Weights of a small transformer language model: 25.1M parameters, no position embeddings.
Each number is 500 + 25 x the weight over the matrix's rms, rounded and kept within 0 to 999. Layers, rows and columns count from 0. Numbers have three digits each.

# down: layer 4 MLP down (transposed), 1024x256, rms 0.0633, rows 42-94, columns 128-255
# up: layer 4 MLP up, 1024x256, rms 0.0756, rows 43-94, columns 128-255
down42:504529533453492474490480525487511507494467493516471463509497491462493509481503498512486493510526543508547486540487463514516472495466482509534520501474502482486492492480519465490511455493470524495521501508482538464447495558496522470560542486508521523463511516493534488542479497546476485460506459525517486525518489495461495486510519496508499502492525497536496455496536490442494475483511
up43:485465494522498476523492566483472525508467486542473499517487540468535481493478475505546497502482533469472495511509495462497509503506533533483456490501465563476518497498486487511505454503503466518523468499476541505489495528495489511450502488484488506483523497473484481509521487501556571437476480519480484504472519528511532474513494462522492527455497494507505471477480483471490489501508
down43:451436510438536535521495492474456529530485460496522482520490550529543510477500539530468518487530492510532501471506522482505497471485506490463512496521478490516510506486493488524515502511477511504534476476521499507476493483490519497474530541534515508507496487539501476519451501514477500509480523504476504510536509516521503508509502497492494499452488510499511519479465529522511480475495
up44:524497497501508482497454524511475535530471501511483501494483530527518542495514476508544490506498513534486529527490464494524518498503503473478479514500464536544492486466483496497501494521500490492482530510514502492513501507505494496492477454483513472440503520480533486476511463518511524489492496488491481512498495514509527500496485455526483480503529469505501494532503474487488464519503
down44:494533536531490473485501489460484444495494506529503486481487496507568505503507485470508526475499496463497471496533487505505489472522523532478492532484488499460505509499520471480483500518470502535507522478498482502444495506515506524483506484506499500521506481492510508510483546495497494495481490530490473485502511469507462495497538481542522480474503497526502458505490535543487478465533
up45:500492531541472496528508467533560535524489502501544541471484496507494493470505477511538484498490523503488538511506473497498508488450567467517525469534537488493488539533493543501501492526511528500454496589459476541493532516539483506486479466478484480491450512520475463458441514521462488517482505454469478510524538532533504501483486499520509515506493530499483522468516459456513487498515
down45:491505485482443492501512552533480509533467516512500515570458481498524523474491487504525495543484527454502465554526460528518466491460484476497483478531537517480449449518528469533494473482543467462492530498492491497453501512504514487490546455510441485445469501509539513538503502450483505491508497512512508552477493514542549490463446497565513484520510497545470511467516489526536517489496
up46:534532504501471500485480583551528519518455500507476505468534478524567480500483505500517485469532493503464501548551514506537505499534498516498507549499480541495500504469480478499523518516529544496490483537551523471495494503500530476462464488493509479523520512500438472452515490494536522476504516525518484505502539509516503524476466499492502498537530517518535469499485511488469515513485
down46:489528525514506503526487559506481481494505475512499518567489473496507549474531485476529494474489444508484499522485483494513495464515507478474522495489514499447530499509493485495448490498524496489506485471505481503516488512508522478474483510515535483490519545473488517539514494532511503495506476487457483497532520514498541496477509493489491516528520507505505527502481534524511504478420
up47:522507493506523497502479539534484538499446531500443509493482514531509440528499461527491471502486531491520503472495501556516461513505482472524500495531494511487517490487487540495557557490522504584468525472562507461522468516530459486498524493444506452484511509453482504489482490533471505470483533524533511489518491518514535556470502502531489497443473485491529528466509510487501456486530
down47:452535526485462502456468473480472513478544496494419510479453450531485461499495509531466473527502516543500516529468507500495476488460481480528488501478446516494434521477454485461504561505542558509476559479478442443497444483471485510512505483500535505490496527529477457529466510573461442538533536507489472496542474531428498491501542503487474491520504447553513480508456519485536467516444
up48:489504504477455509487498489501484549506478512527487516530523468507506514490566479521473521487551481487510497556491520473512505490495485502475527516532497502472489525494468478500515545492481527510476519519490494488500482566474439561469521470461510478521497505517501483457473456523490494475456473499504485507533503507480500522516448493478483516502548466479476488520548496450498515471501
down48:519478516508505476493526525561531501548488471467511431498515467517481523469486482483470523519490475464529503506516522471503479488478482482480558508453516455477522520503472515519454511505486489482505510511504492492513504504481513476524523539506557532549505498486462486468504537516478494496510500579499518491504506498509490511537485508494507519495486450517490484519466519484513527498493
up49:529508482560527549550492482509580489542500465540519542543490494529510515459540477496523484484529476564476502505492522511515550477492538545436518519483500550476534506515424470506486522516475510499500512548452480538538510515519508503488484444465504486485502541491480489502479528476515520469512490530481471473483501515500441504527490528497516552529521523479544491545504483488496508455484
down49:492464484493497456490532473497497492506527506521508464523474502501522511495476504505483498507467480515550500512463494477497526541498468516501519485510488498515524523550473528496471519499481546499493508514523497477512531473508515473503445506502491468513535526443546522465523463506542494523503458510478517492487510522473514488517515511526501446529514523506500518506481535502529506499471
up50:500500495504501498496490495507501501507498502504507488489504489502500493506501484497500496500504496494516503498506502497507495499503506495502492500505510511502489497498499503499497505484501506504506490507503503506497499500503497504497493500502511492501502510507507504500491490488498499503501513497498497503501498489503495497497506500505501508505498505495489495506504496498491507498513
down50:500500500498499498505499501498494502497502497502501502503496502494496505504499506499505499500501500500502498500500503501499497500501500504499499502495503493502501495500501497500503500498496502497502498500501501499502503497501499500501503501501500499500498501501504503499503504500500498498503498503499503498496503511502501496495499499504498496496497499503500496500498501502500502500495
up51:508476478525513514520454479504525508473480517533506528507481529486544516485518484456514480516470516500491480509494517533522529513501516534455473516506478506517535487500491495514511518505487504478503473518513520458528515463502545480526502491492516481472479517480509485473487503496514497460505536549524475523484488552525500490514505451497516494503506520496509513469493494494523476486513
down51:534492529491512491525501493500492508483501483501494514512474480498497508482501512531505514545498457508500534478501494485509493514507503456561497499458459502486503512462488546476484468501510523480475513486506519513476502488461505537503494522512502514510523511515532519512495531513549505533524534484485485490550491537447496502515570497487486485475485494534492479470498549506492474557497
up52:481504478490503517444501508479534507517516518505494457528471518508515481492514480540511478517491512474465500510519467494517496487502513490505504470505488491518493500516416525485495560494539498506512531497473479526498510511494492534507504496476519463479536495501489501496508487526477525495455511484470494502480489499510513521530495556474476538486499477513475499495470513473554504483486
down52:498510487539493510516464448506504489472457480514493501480537506481507530519494475496494515493468473509497502493481487495532492487484470498517500525492491542517499484474496505497519497462510492500522518532495501533502500463501481475515496538498521502525477454523492478499535487530518463487503495482496497435511506475527447463527531508505543527484503475575477489524478498478512530522520
up53:479516446506491485483466470502529497466472528503542535483535488477526489479508487526516488473501458488509536484541513499514477487513505503479503492528490511500494491527450500506511499478503487511517471517495496497504498502501482519503510476447514487506528501453481499489496491493520523465463511509512517504459488540498490499516485499483483525485515500484513496473510481465518433469514
down53:479455495494479502494442528516485501525525497499570516512503474500484499507508467472486497486507477485510502520501540474515494499467500532484497481504516508538485516496505509486502508506535500487502497549507480502517546526508465521447464481509498476534478477493512480511486493487503523484462485495520513489475510497522509519504474502517499485497468519503528518509507484462490497436547
up54:517521506510488488494509481536507494500485540490515511509518490470518524473520495518479493506514472507496507482543554503503490512507531506515510482527500513471525508518481550504543507508509506497537512532523524498517506483533498482467462511490490490510492519461460532481449510519475497481499491499524502517484459552536516499487457494508549535477487525479522502448496496471517488470503
down54:516487553515508477502526528494479499524451500499463513469504496482521467519498498538472496523529518541503499489500512524508508515500488514489460535494520511495500515493490537512480513564487505524543519504514542498462476486504508496470487536507463509432490499557516510479512508531474495472560501495542501487446460498486527497512500464530492501451529538513495453488474479505506516541514
up55:506510535531442516531464546484541468508539519517520495457506491482494520455510469501527489474571486495527477536512502495480514425462489561448521477536536511532476468491484493497536439487502486519513486547503505506492526539516538488468502541504532511474540516491448511460506489491494495503472462502530498525471507488526504519507514536525500478504476526499505469479488483502490496490506
down55:490508461497469518549469452475451533553530511527496476515492508492516495503531495528490507515504502546515517497506496465485490488480495497507480474501503504504501512446501485536528468472433503507505521463495528519482519478490481492544477472488495501533489534489490494518506528500505440521442493510496455494497486458457505500493506517512513499479503494487497489478513478506523487530510
up56:496494517492467505525462489507534510499521524543515549493529477521516545496543538492532474477508472540455518474486500514518492511479545502506511478470489517478506504502464499542483500510486470469485473525476485504496538511457512542497478497514465480512465530517477500493463508508491503496458490487458451512514516558484490491520490513496518557507500477533497518503480461472477478478502
down56:521495484463499468482519458515510476511499516531535499501520531481452512455476480494497468506494508502479490505502504534478473531514517514520505476530518557510500496484481526483537481501499527497496500487507476520484481485461529485468488520523520509535485472504524505464494529534508484505526525498558537521491494511494490499492526522474494462519505490462495447491481548490445499514540
up57:474489503475499479487507541553533540548479532519488498459523482464483496497534471500493499517494486478512504499511535541492523501511504523453500485532487529458491516491499534506573487519453514491549534557529515470560499489531469507482485500491470473489528508447492503485503494493540488434530510522548527482466494533569499493438456476495445514527531560503518531462506465497529506527485
down57:522471531477502482505467456472510521484505488512499478510475484488530456494520540489538480512507516476505546525464507545514530487556541424478505490493506501425530510510486512493536478511479492535510523470465466510483568481449522492490480505484470507482493511465510484474511486544436544501501473558506485494503492548506487471517509512480512476500495471506460556492505498508507508492511
up58:514477519502491514496507553546506489509501504500532520503485504497520539483511506505512435472506491534455522530510504515495539460498513488460510523505551505491497488486486492504517489525522490522540510523513515523550515494492512503486462441479521487470506547480503476482508498534448505484464528536498521519475499523533501506516502492501540535521522507493522481510481454487519512472520
down58:498480497473481497540468449490502506483509530515528505515505480502544519465514488515503457496518493482507524539484509511501488530486511530479518507532466488492490505516496527509526473464515492520500495523498500507521526509509495477475483518498500471485499541536475505493475448506467526465494488489497519494478516543504490492539521488527486476516506517497485493526488457477499476476519
up59:491518519465479517514505457478541518487488512523494522469495515464532494501515486488512475466523501480541533492515514525495512473507540571485528520493534522497439504515508501509520547465452482523485559573522493509466536470518491468470478510520522518514470519522468472497501506519498493501462519513482501540473479514493540508509521507498488532471473485487451474525472483491532529487458
down59:497481545485505538481536490501479454528481489526480515534572528475474484461549510493503474483498500471503517478475530494522496463502522496517497505526512475484437504497536438494516540445520511487495529515498492503458486500530547530505504525505497479499470525550508466521504532473481431515514556509494475489561489535497473509459516483519556503460477520501483463490493486486530504501447
up60:482506515481513510497449503515530521491502497526490498496492501503522508469533480473518473484515516517486492516500502494519507488540496485485486503538519525486475503495476517514496517479488493512523513519506524478499517514516518524482487492485464495500488506489492540481501518459513517476482511497460519534488491514520502498489506519514496537490514506468500508506513484490503498496532
down60:495489485482484515474462521497519519525492521517482500478503505497537495472533475524518464465505496502472478518514498485514489512518518502501446500525527522474480497516465510499504508508490493507502511500502498510503513530513518517504497487488499469480491524485487501484490494486507527466481517498495501511478521520517507514520504495497489528482513523482498509506513464476526468489515
up61:560497464468484519529496551483504447520527485480482489512471515498521512468518472502540454494489560519489509507521530507496525497519495517408499494457543528539524492511498467500504454518461480483463476494468525535479489504506500492505477511487527479480491510464448483508538484490482538495509513531493488502493518509482512543513495487476515529499502506518501474538508498485485529502549
down61:493494512533535497484502539472498501465489502508495481454490514490494509549479545507466528545499499553513495484463500495529518513505478474542539488486497520480499497473502480530454508490546517482503510490491525499480549484441518495433520528509504463545489497476457545476510471516514482505491524464493504502538478515471468525529476532469488528493531515502540493458511493506499454537484
up62:468502510474496497475522498478524536492516473529549490490505484502498506474462496550493487507480519487488476479514458486488461480504490435503518525476520506497540465495503508507496502498513491505522495514532531497532480534556483499526478515463475516521502535470505516499471507484491545526469486499491493510456481519483470548493506481501504557526494497469484508498454494472529503412509
down62:533497494483510520532524469485505483521469461519454510512457477467481460523491499504512504511537526533569488456479463489524474522511468480514526524533470509530503540533497489514525536513479499506476540532475501502474487535542520518535504512520564520511509480490546569486479498480536489541496482506518455537492490503502501468510484532481509506556495431532479485468470485550518493443469
up63:519510469509469480524473540518513519521466525531499486455487518511517535451525485481480509512492480534485519464497553488490505531520527529510474533503490531542507488538495452539496491509499515429534441493504535465527475510541462459485541486516503457479500511449514510492518528485521486479488537555524489511486513532534503497494483529497510471488483568481504480475505472498532474496512
down63:510538489486465512493462479451501548497454506537511579535457516528489483503507527509493531517480522523517517501424507479474557515512529477517504529513510477488489527544465537535514543484542473498535505476471541479491458519521474490489470509501526485496493515484434530501511525484508488517477498495469482537511509510474483472520546481512528504519458535492486494488498531523489511540512
up64:496524475541514525453506520509547506498443535553500517568508510510492529496507458517485484492485516521446486484504501523544523482503509524488473516488494507471509520472465489518494511520505437492516477501497491450518521500467504550505492477493490477566491507474492487451472493494533501489522509522477463495503507547489525469514453472481459526470470516489490536505492476461503443477485
down64:491510511522500499512495486515431537525490559510521463504500508547484515472520501448487486538513504552510466496517490453497518552538498483498519497493528548467487540526524515483472516462514492472483531438487516480514486532504529501480500488494478481502448533500477440530518499551539485471515540471483509460515522501499483436496512509494488506536510507530489522491534477487518493506556
up65:486517479510542502478475506504516539496483500460496532494504484549494474501518492489517500511495529509495438545497476473571483503512525464497472504471506486504521523507512517521520495521457522527479505514512481518515527511524514523469472508514504471470512463488518486535522494472533528507529494515453512543493499533525494520526505447468475509481542522537499503489520485477501494500509
down65:553459496508486473496487502520515496509537471466487521549440513480497482564495527519505496487486493517488487505500478447489520497488490491537529492503465513531492494483505465493493518527474503456524502476528507492485466502510514480473461508473457524508474491463509516514503498534499548525511459464492514488514497484529486509547486515523509512523510447497524501470488489527533503477488
up66:519518501470487515511496470539500535483479545523467476521483573471501503499502496528500477514477542511522510501521528513510508528487528537511520504536505520460493540519507509520491479510488471470473496513464510539505495525536501472458475519523477485508492531513490492437510513490454494475484492514491521507498494520512527500526491517563477514453491494480475465477491459481481520485519
down66:498472509493483503496520517494480539499474509533534517478492502454487498533485500540465476486488516527498462490504480534450542527504514474485516495516542491496541510528512516505475469494484506511475480525477496492488502547494483466539500504537437521507425536477532541503484481519482502526500515493473498515521460493508529496490488483556455510481519491516501485474507510481519518485524
up67:511517479506514543513449492459539514515506480533515502540506479509538486462546501482534473524513514523460493510502484482511515523527527531445421549518474486494518519519479483536479457486505487470480470504509520541516507512465486513547535445498490492507482534495457510535527461460499487499497526553475498512463492518489560532470493499494529505494461469516470497462471469477489504509534
down67:493525522486482493493485507467534537515511490485488488478514469529535474501481478504495458489470498529473510526506516514533505540518468487467474540524517463468515493527514516492481517543517508469528490503517478525492504501496491488497484456523507506493525491476482538514521479468505524514483486495468481506452497502539455521479517504470537545516537500511485515502471507495496464497530
up68:470493472499502542553496497534514487516519493495487545477508458473549535516521505485535490481525551502501482483531505537531504480502519493431478450576534504498493536492512507528522509507501483513475515499511480533505522463534468476454466492512473473480473508487467475518492501522479500475517536503510521533515515525507506511449479474513522528516556517467459478537532501499458519520481
down68:526535492497515521500500541496470482508488459517474560467506493463505527509516498444476531540548542485537472526527499530513498510529533521521504508520489524521508461448489540442471476474467498432461499493525492532505491480515458509473473487550456476525508509488487499502504492571484507485520497487506502499504471452499513492521498502485482507504500459571520446501500508538475484542466
up69:481508518477450477499497467537503501473469490519496548481508484468511468507523484522504488491521500454517544493500503527496482495506530508536463482470508509461543556503499557502519520520505492551478555528517501495469535483506447513506537536455503467461511533498483491497449542494534489510495466474509507518491500536495523533458480522492473525553508531505507522500555490461484482465505
down69:509506495531462458545495487479503489503426462497495504464498507496487504506495566501477473500459525518488491510512511526505522502480491500484521484477530561457525497522518455537518511504489492519510514441476463520548568498515500499501557478464483489487511527521497455514519538478555502489495496531467490571511481556528522512478463497503485514565475472456488472455486506569496507486472
up70:517510503513502526510465506508517490549514526488488476473464515469487491451520474460510507497505470539511447533472526496527489487472510497484492421545512497560491484480484491490489504480505543502539512531493509537532470486534513526499455478461538483395464484431519494505474525556492511492476534524515508519498494501484502495523499516473522481518486511482511461484510473495539486481552
down70:520551496553498501498500493479545483469472471494488522545485510519490507530466514516506502487461504475461429515500470509522490422470501485507532487524501478485454483460535475482501494459483495489532520437514488493473519471543492453510499517524503522524517504530474470507520500547499499515438483518476454507539501492462506511518562531502513515512480533519469502468509539532502496500489
up71:485488476486541491547486494517525535480525492492516505544493499491508514498501472495478488517479529531497462530546515528491462531513482491457511482493519525462499516502518460526487477501425506485468493533502491501493537529513509465489451484486506455522485488462466497486498488466485593513479518519478500512461507521499488494560487471477476546509489516468545471516511489461464479463533
down71:512510521476539456507519494464507468493486507504495490521501499511478496524455531530436493517493505528537474555464489519498488478493535506473502520492474543508502497475495487534482476512512448451428531508452472440516498489488527426494493481505494511526503485529441501512464505463521513512493552486521542517469504483531448483479493496508478503538541508529530444517471519493483477468492
up72:462469522534486476513490513509521538501552498535492514497496490493519503524505506484499462492563501461481490517504480470518496470527497508487469515545491519518575520492484474484502506446503490529495489538534475510509556521513529562471558471453511495474544540489530522494484473508501525497480448467504499508489468503506510513511478516521466519471462461518562524487535481456500485480477
down72:469484471551468472419515484495476469536496522468478504533441510507481485486485499487512457500485511489483529506505503516466498527503522503513455533510482529487503485504460514502464490518498548514516512465474451507553512508511519466491467506551514508463509535510505478485498505486474492490495492538505470499524510517476473475489519479458555470529507473502459519511488494542520511512452
up73:517462477508519522456545537438533539525495500533484442485490465515509471534489503520538465537473510515480544511492503494499465512520489536451512515478536513492532456490510438514524503500500550495477499510499544449500523535495522455488531481486454471473532523463523506465490488458509522505489521569501531510443494512453510536516497465490484536498498501527475508490490499496519533488468
down73:459520518493566545533532542515460537503476462537495464440487485426459516512477537538531475523472508512510550469500450497513463522546482528537492467511560509535512489471534521526538474476521528447504476472493515513467508561473499535501524521473533491467535479474501516456514468455486535520485458533473525504460528516467513465500466513512478513462454508482491477519497536504519549522527
up74:437483505477469533540500483517504535526512507542574517530471477467514488453586493524516511452553525480523484478510478502503500497507512475492459493501492537487529515493496505501459467508537492487517500533484527468523500525477500505510538508511468470528526514465517522494517513532471477470473469496459523498503528515488489510452492518527496512519485501445463497471521453507484510513523
down74:498530507528468508508441486481521512494553461504557482486481498514511499478533483499477536507526525487549478480534498550560485510487450513516456486581521511438529479497504491493481501548474488591490500519458529486518477518505479516501527509526496432544542471512493535488549505503516505502465463588474482504512540495524519544515493490518493485474458509477492500471497552509499535524529
up75:560489508484478499534484508499505480482493523515527483468456550486533502439510468485529507496488502528437554546522493485487495493492513540516511507500497499487528505492470500501475521479492538533478509511522507551460530535526547477486489509517529483468514503490511505455463454458556581499483453482528489520498553516476510514521513506541514483490529502467509460485464461502476480444479
down75:509518529532511515505511495522502523491487552482479557437482503496466518533484501507499541530528506528537489485520503486525494505471486502524494531469485489544503509472507517479517568517415503531484515509490498480514490524492507459476547520525456521494474501542462508459456521545494502503536420494469488535529531502466499501468512425474531533509523458479471487515505472512479458487491
up76:479495442515514505533537467510513507477513512491534552497495467447511541510517486484521501492502525496539476491542499540521502486461514505465473455522502523487511512537498472519500479520451482500521497527472495486546503477507474466512481503504517485483514513484481512514516494472476492489489512509498492492482505516549497480505472472490515534489479509510548527497450475476496495489520
down76:529528481510536494481480507515540491495497498492526505453513503491489494524506520494494495510511452505487501478492505477508492501472528479521488492473493496499463519439499500491522494511494519472503514517472505469511497505479473471499516495484483507490492522498508534534482502537509524486537495462500501474509474491522489517497489560527481477495524551494496477510455534498475484504484
up77:486470477505519487495475486527504494525559488502522488515507492491556489513527550470548520479512497501481514486506486487500476503497513496499487463524467492540490491482489510527496458480483513454519499521486530505532512490462511497493483493508496484505511507484485513517543516466502505501488496531480529517536474527543515533444505485475550529527495450457492482445472434475490484519499
down77:519492503484466473506492502510544537493493524481496514493464469485448499507499502474476492554500494526494500512502495480477553556514520507490501498532508527490464486482485433505502496502478508484514497502459526530510457526499525501497507480509554524513498514472485531524513543518511530517507454506476565513522494520526459555508491520508482542534486516495479511461485512530513516514474
up78:523511451474491518515526486512508492516539512510515515474502529451526465496533506502495516496480542511496520492525506508478492522474535537504481472511551484546515536502463467513520488513476452466450488527477507534521476497516465499532531486500522491491488523507516508485482553473471506475485473513495528520519494513496473508482448515508490513471481482469470465474529488488507539484490
down78:481462536481469497479501490500566501494496507533513506502503509486498511513506536500528514522491482491471518476492501489535499536514485498470501524475515498521490505517517480560478501510502463494507516456527483505507468479550508524486509494482496482527510506500503487534466564495474501501509482514488489480522512485504487495484453488489513475492493518534510497500468515538528475520499
up79:503498481433472521462444496508515506522497503476500469507490486439561508493483461470523439469538532466471537492493504478515517432539505492497523470550474542507496486530472485496508494477510441521536541539504472533513463495471480503502487509459557536458519532493513495502513469514482515457467530489492508531472496527522520516533483500486479482497499511501541459472529512492541469487523
down79:523520489477482508499472480543478520438451535464498517530528466493491491477508516540440495451489526508468447504509463476488494436538493503538452507522439533506523510471461513432473513444493505528529511518484452501520492512464484501513490531542556498501485545494520524533507498494538475467514474502514525517494489495509462514456482515520518406493481493497515521500471531552508515507528
up80:438503511497500504494511477499522534474470486512531492491492471485535503477547477495537463480496509490465485536549527513476506493503553520485494499514536522451527510510483526499539484481505520492510536497507526484508543488484467499460510485463518483504527540493479537503468495455491508461444532504431520512482479533522518494475471485527490513509521501482493517537495494449531500473507
down80:476496502487482490523522499546508524515496524482500531473529518530541535499502449533476449533523492494553518498511528507491476435512499507477486494530511534473525481516513518465479457440503504525501502478494475499493520537504488507490495525516483457533485554513501522459499513516505525499488504506537475531482497532473519476462503457540482523478508531485502512485498494513496497483518
up81:476562459483524492508465509504467494490494547477477504514516535504510442495496451504532452486505518460471471503532490507511476481495506559485490474474491485476543495533452483522492543530478462477495486499505476501515514494481462551487534547501521503444504550483476532537499481511522524495469535494515511508439512511465495479501455492462491555460508512516486503476522491468514499530473
down81:520495521510479522495470506483552521504498530481509481496501523469470509494491524499452502486499509517474527523484517476431502503470491505548491517498520450438516518523500520530510492513531482479527475480475480544488501527472468476491502502487455492533484458503474473510474489522504503489507477499490487499527476521500509513492525581457441479526519433504498514461536490494539510500520
up82:531462492487512473524486540480496523499452500497501529480491491507534544513533536487528510490516526516453506551497469503504491454498513502451496497507499530480495478488469501506514497507513496493505510511488495472493504543472522467472486504484499464464509524496515512484514485441485499502501528491486483519465502556531508496467504483526499505468478516514501549504481438494476469507485
down82:521493489521501498556453480481506483479557495492524496510484504511488494490481493527497459516476491526525505462500481507473489485484472488547533493475502514541492502474511471464489508515493503509520522450505479536484466503477507513513510493510493529526534485514478497490482517521467466521508498509498485492547492509510506510487520497480512541492509476537476482516471535541503497505538
up83:498521503510493552482460495484493501490469515485530512476495486489528502480493462483503496449519502491495498473480458486553491525496476471516461467496504495475479498551487524489471494501527509511476497484516509523519491530481510528483520471491521517459511506507504495486487504518504500477476518475492519507513476496483516543537496548508531495522485525480503496488540478487484449499491
down83:498526513474509540483520499507512502505493484478501485500490533506485490508466473499474506480493504460520499516507494493511525525489495464521480508528487499502500483528507501496537499532485532492506516505498469505515522516498501484513482502487465495466493458497498488512513516516528474534528531486501496502494517487472500490471539490484481464493528483490516468481511498557516509506486
up84:469522500496507500486477497489510495516516498517537508487487514519508518475562481465513461466538492507485478489512503515537508493492534521491463533507509539523512492534444511506528500488490469501533461520526526540512529526492544557471516525471495484491513535464475516532492470468496507482528503517488504540486466539534483500508465497517488516513478475509523525502499459458481489493492
down84:455500533514483530469462486514540473516506477488514521472483506479523508487484499505514489502507522528496510511475503497505507512512516522473488514495473478486467482511525521477451475503515511525511531491514501528545532534535512492509488547457480464495538494530500498475486493497556528516493501528479509488466495519474504519505501494503492528499542527515518517477524504513515485495560
up85:486496497496494500478486490504506517502449519569497482527519486487559508463506507541529453497546516499470475475543489489508493442525491511462471593517453523473493512507501462502507473500521484496500506513478502503506537488493493509456496504516499497510523510492447536520493463515532492514533460509513454520492496536506495493462479515528515537440512481481514472515483484479499528511466
down85:513497499452482515510523480565541523527487461519481508490497494489521523516450491525515485474529467513497504501539481507508541482481512488508491498470446501484474509501485473547554521509550502500484436491522493518559488501498508469505472460578507500491515516496496539493483498490514497489490484524475480529554465524498506482490509467536506480497519508505459552542514525499497480531490
up86:505511486493539551462529508500545466502517539482529568491527511476508471497475478473533463424493541426503516522510485548534500491499513479486457536483535498486496517550510490530502516503463493558462520540537474509506512472523497512514491490514497467448493471528525499535494538452466507506487488469501533506477496518523509539495468506504496523500485520517510507521510497458492496521493
down86:497491479492488485560473502541457496500520467524473518492480471490491502482524498525481469493515519499461523432513474527456516514504496520487524547444431490461482525466457547463452504485510512538489502468489492486485445526482466501497493490451531500457496457487494492515478506519515498504546518492488537500471504485478505509523573483463496512495493519497531493487507485541535456517486
up87:473461516484501510482498462496507492468445504501505477521500519502520488513518438521503477492454505487512493458484506509483488521459510469522473505491517512505522497516490505516511504475492546488534489488495571464517460499557511480561475474426536469480474520508517485505530496510503495434482507552492518480471466514510517508518503497499485511571501507474489477512516492472541482490548
down87:509498523505505533487504520465462456478482525480487514500500509475506542494481517536536501452486475488509546455503460479489491449497550527518509524484478493525491525508473483513513549524481497506510469487518495496442499460495519425494494522442481512476502494540440508545516496500439492510532532504561506533486509508489483490533473473539507496504522544501449501475468524489479509513494
up88:514511515507505521484496492535478514503498493512509521487508500510501509468555503462525500462496495479486474514493489532489470523520495491502517508471547532501482502504497490504528536529484495494449484513520498510511471524503491474478508507431515475494484524458505487493468524515525562466498510521470540509454506518508470496533499460477473549538512513472511502509539480469495528462528
down88:506502489461470507506460534498507509493497491534551551491505493471548494452546490489498480513489508480527534521499527490514515574517523511496466496508513512502527488520467496500507463473488510525486507516505537522498513526499493462499508513482521479522519550494496491482469497511496474463516508519513510511496531510525496535521508476496476542486538504462513516533478468457522492477503
up89:483450505479526513501493486538531519505519475497464482535474524496531506476551492492540497511494512501504466530536515500529514503500513453477467472502521501475522516501484513501448519508470490509494525504538532492499504500493546474516508462469471449502505537501479510464517499497476502486516490499452509508479476525505505502507479518537469502497482499506489465503504497467511479469516
down89:500501472493490522498496518516510474520490505498513527476499508522517499504518513529500482519518532493525488501494479499508517506494520510494452502544523499500498503518480521490489472519477484497503518516486483483521537514527501511516487511521488498475492515495509531484494502474508525475489496494466495488538523525513526497485511506528510562502523498496486517504523472510493481474519
up90:494477495474487499475518475537472492516501502504454456505479481501541494483547497530538455526510521519474534466547504479473494493475510522487496528476514491536484505532494487524522494526520466470533494490522558525507529498537524518554523541504509466455496544484462530563516496508472517489516493524530574533473482521477497541478445525511513496516510453504462485473488487472521517536469
down90:500506530470515456528470539505516517458502477448508503496430460509528507438522506488495513512465450489499486541462543490465534498528467466476478511505496471475498497479461460495484529536497469478475494495462534482539518472494533525494532484508515517521528514510543500494496491485511514518478522505514498508528526504514486501475535522483491541503513467483464540529513482498526512482503
up91:478524497501519473478498543507526480478467540490471545473512486471530485507492494537520457480487468515530517537479519526532517490510540501477496506485553514464524503501465485513532476480492535513501504528469534496503524498499534494503475528452507513447503501508495476464519503445531540461476538498507501528473470519488472477512471489499456527544527537515557495450520478492536510512507
down91:478514472521510514565506511462489497509500479482524523516484495510505450527499504512485497469501491525527487494523510517501472481494501555495496507473460530494499537527518538493524453454496501441528522509484507480486558491529518462458496525529538503509522486469484491485513534505523516509495501448523490491512488531490495503485538474507497495499492554523485553545474491562522496472456
up92:505516487517475524467513560523499508523443512532578485486496511485509497458494474513508522520508496477496497483517485506486514486484528477503467495480533524501483476506503513492510470494514506509489457530527566500470473532501555440534519453427507500468507506470530524474510548527492532449476500502513534513467510508525505530484489477504460524502503555458499517445507510452553477465499
down92:475515549467476529470517510492497504566459565540536473470527479513471479458514525490510510536492522513489526476529525446531488480406450481518513500501458482550496514489456477505509523506521520492506467472486512515465559537498531531506546491458444510492494470498529513496461536511448499490474514474502472557492534501512517511480512515526465517519473482556464536488528495460493485496518
up93:459491471522511509462512491514530519473512506491513563486566506487531531502525499523507494506481533483471500548480497555514550466498497519435484486486534484484509484502523498544489486483474425537513503483509541504490550485472512543541516488495507494500498489509528476532446524468493506483479476485511505534459481501493493504502452493514468513478493508526478513505486459481535490497518
down93:535489520513501497505495506478495466465546510519469512488467535468480488519531509524552508473516446507485477471503500503502459522437474491504482546512502516505552498498485495491490519464474508517483507488517502520491473512525544441524447517513476533527522517476532509551506517496502503492508499484500487475498500491497502450524478525478518497459478522553528483477494492500512480518473
up94:501491484516451506474449504518539545506494490542538540462491510424508476537506525494481458458500470482475477524487540547499505498512537545540514463525476526490509542497464553494549480469521526514489533496519539521497483503508465508515483478452461470518496506475503499506435489532508502465491490499529498517471467511508476554432495514533504490526516512465489498511504508506529465483520
down94:520495519544513513496502525493502482512478477483479518541529477496515496554487494489497502471477510474487551509477494547459517481494514531506493476477520463521460502497482491497495480537513498494492528514510518492480496472522494499495520526492505515498496458474489490534562508516464449483489495443494512468509525494508455493478508495503491493502506534508472504469542501474496530476482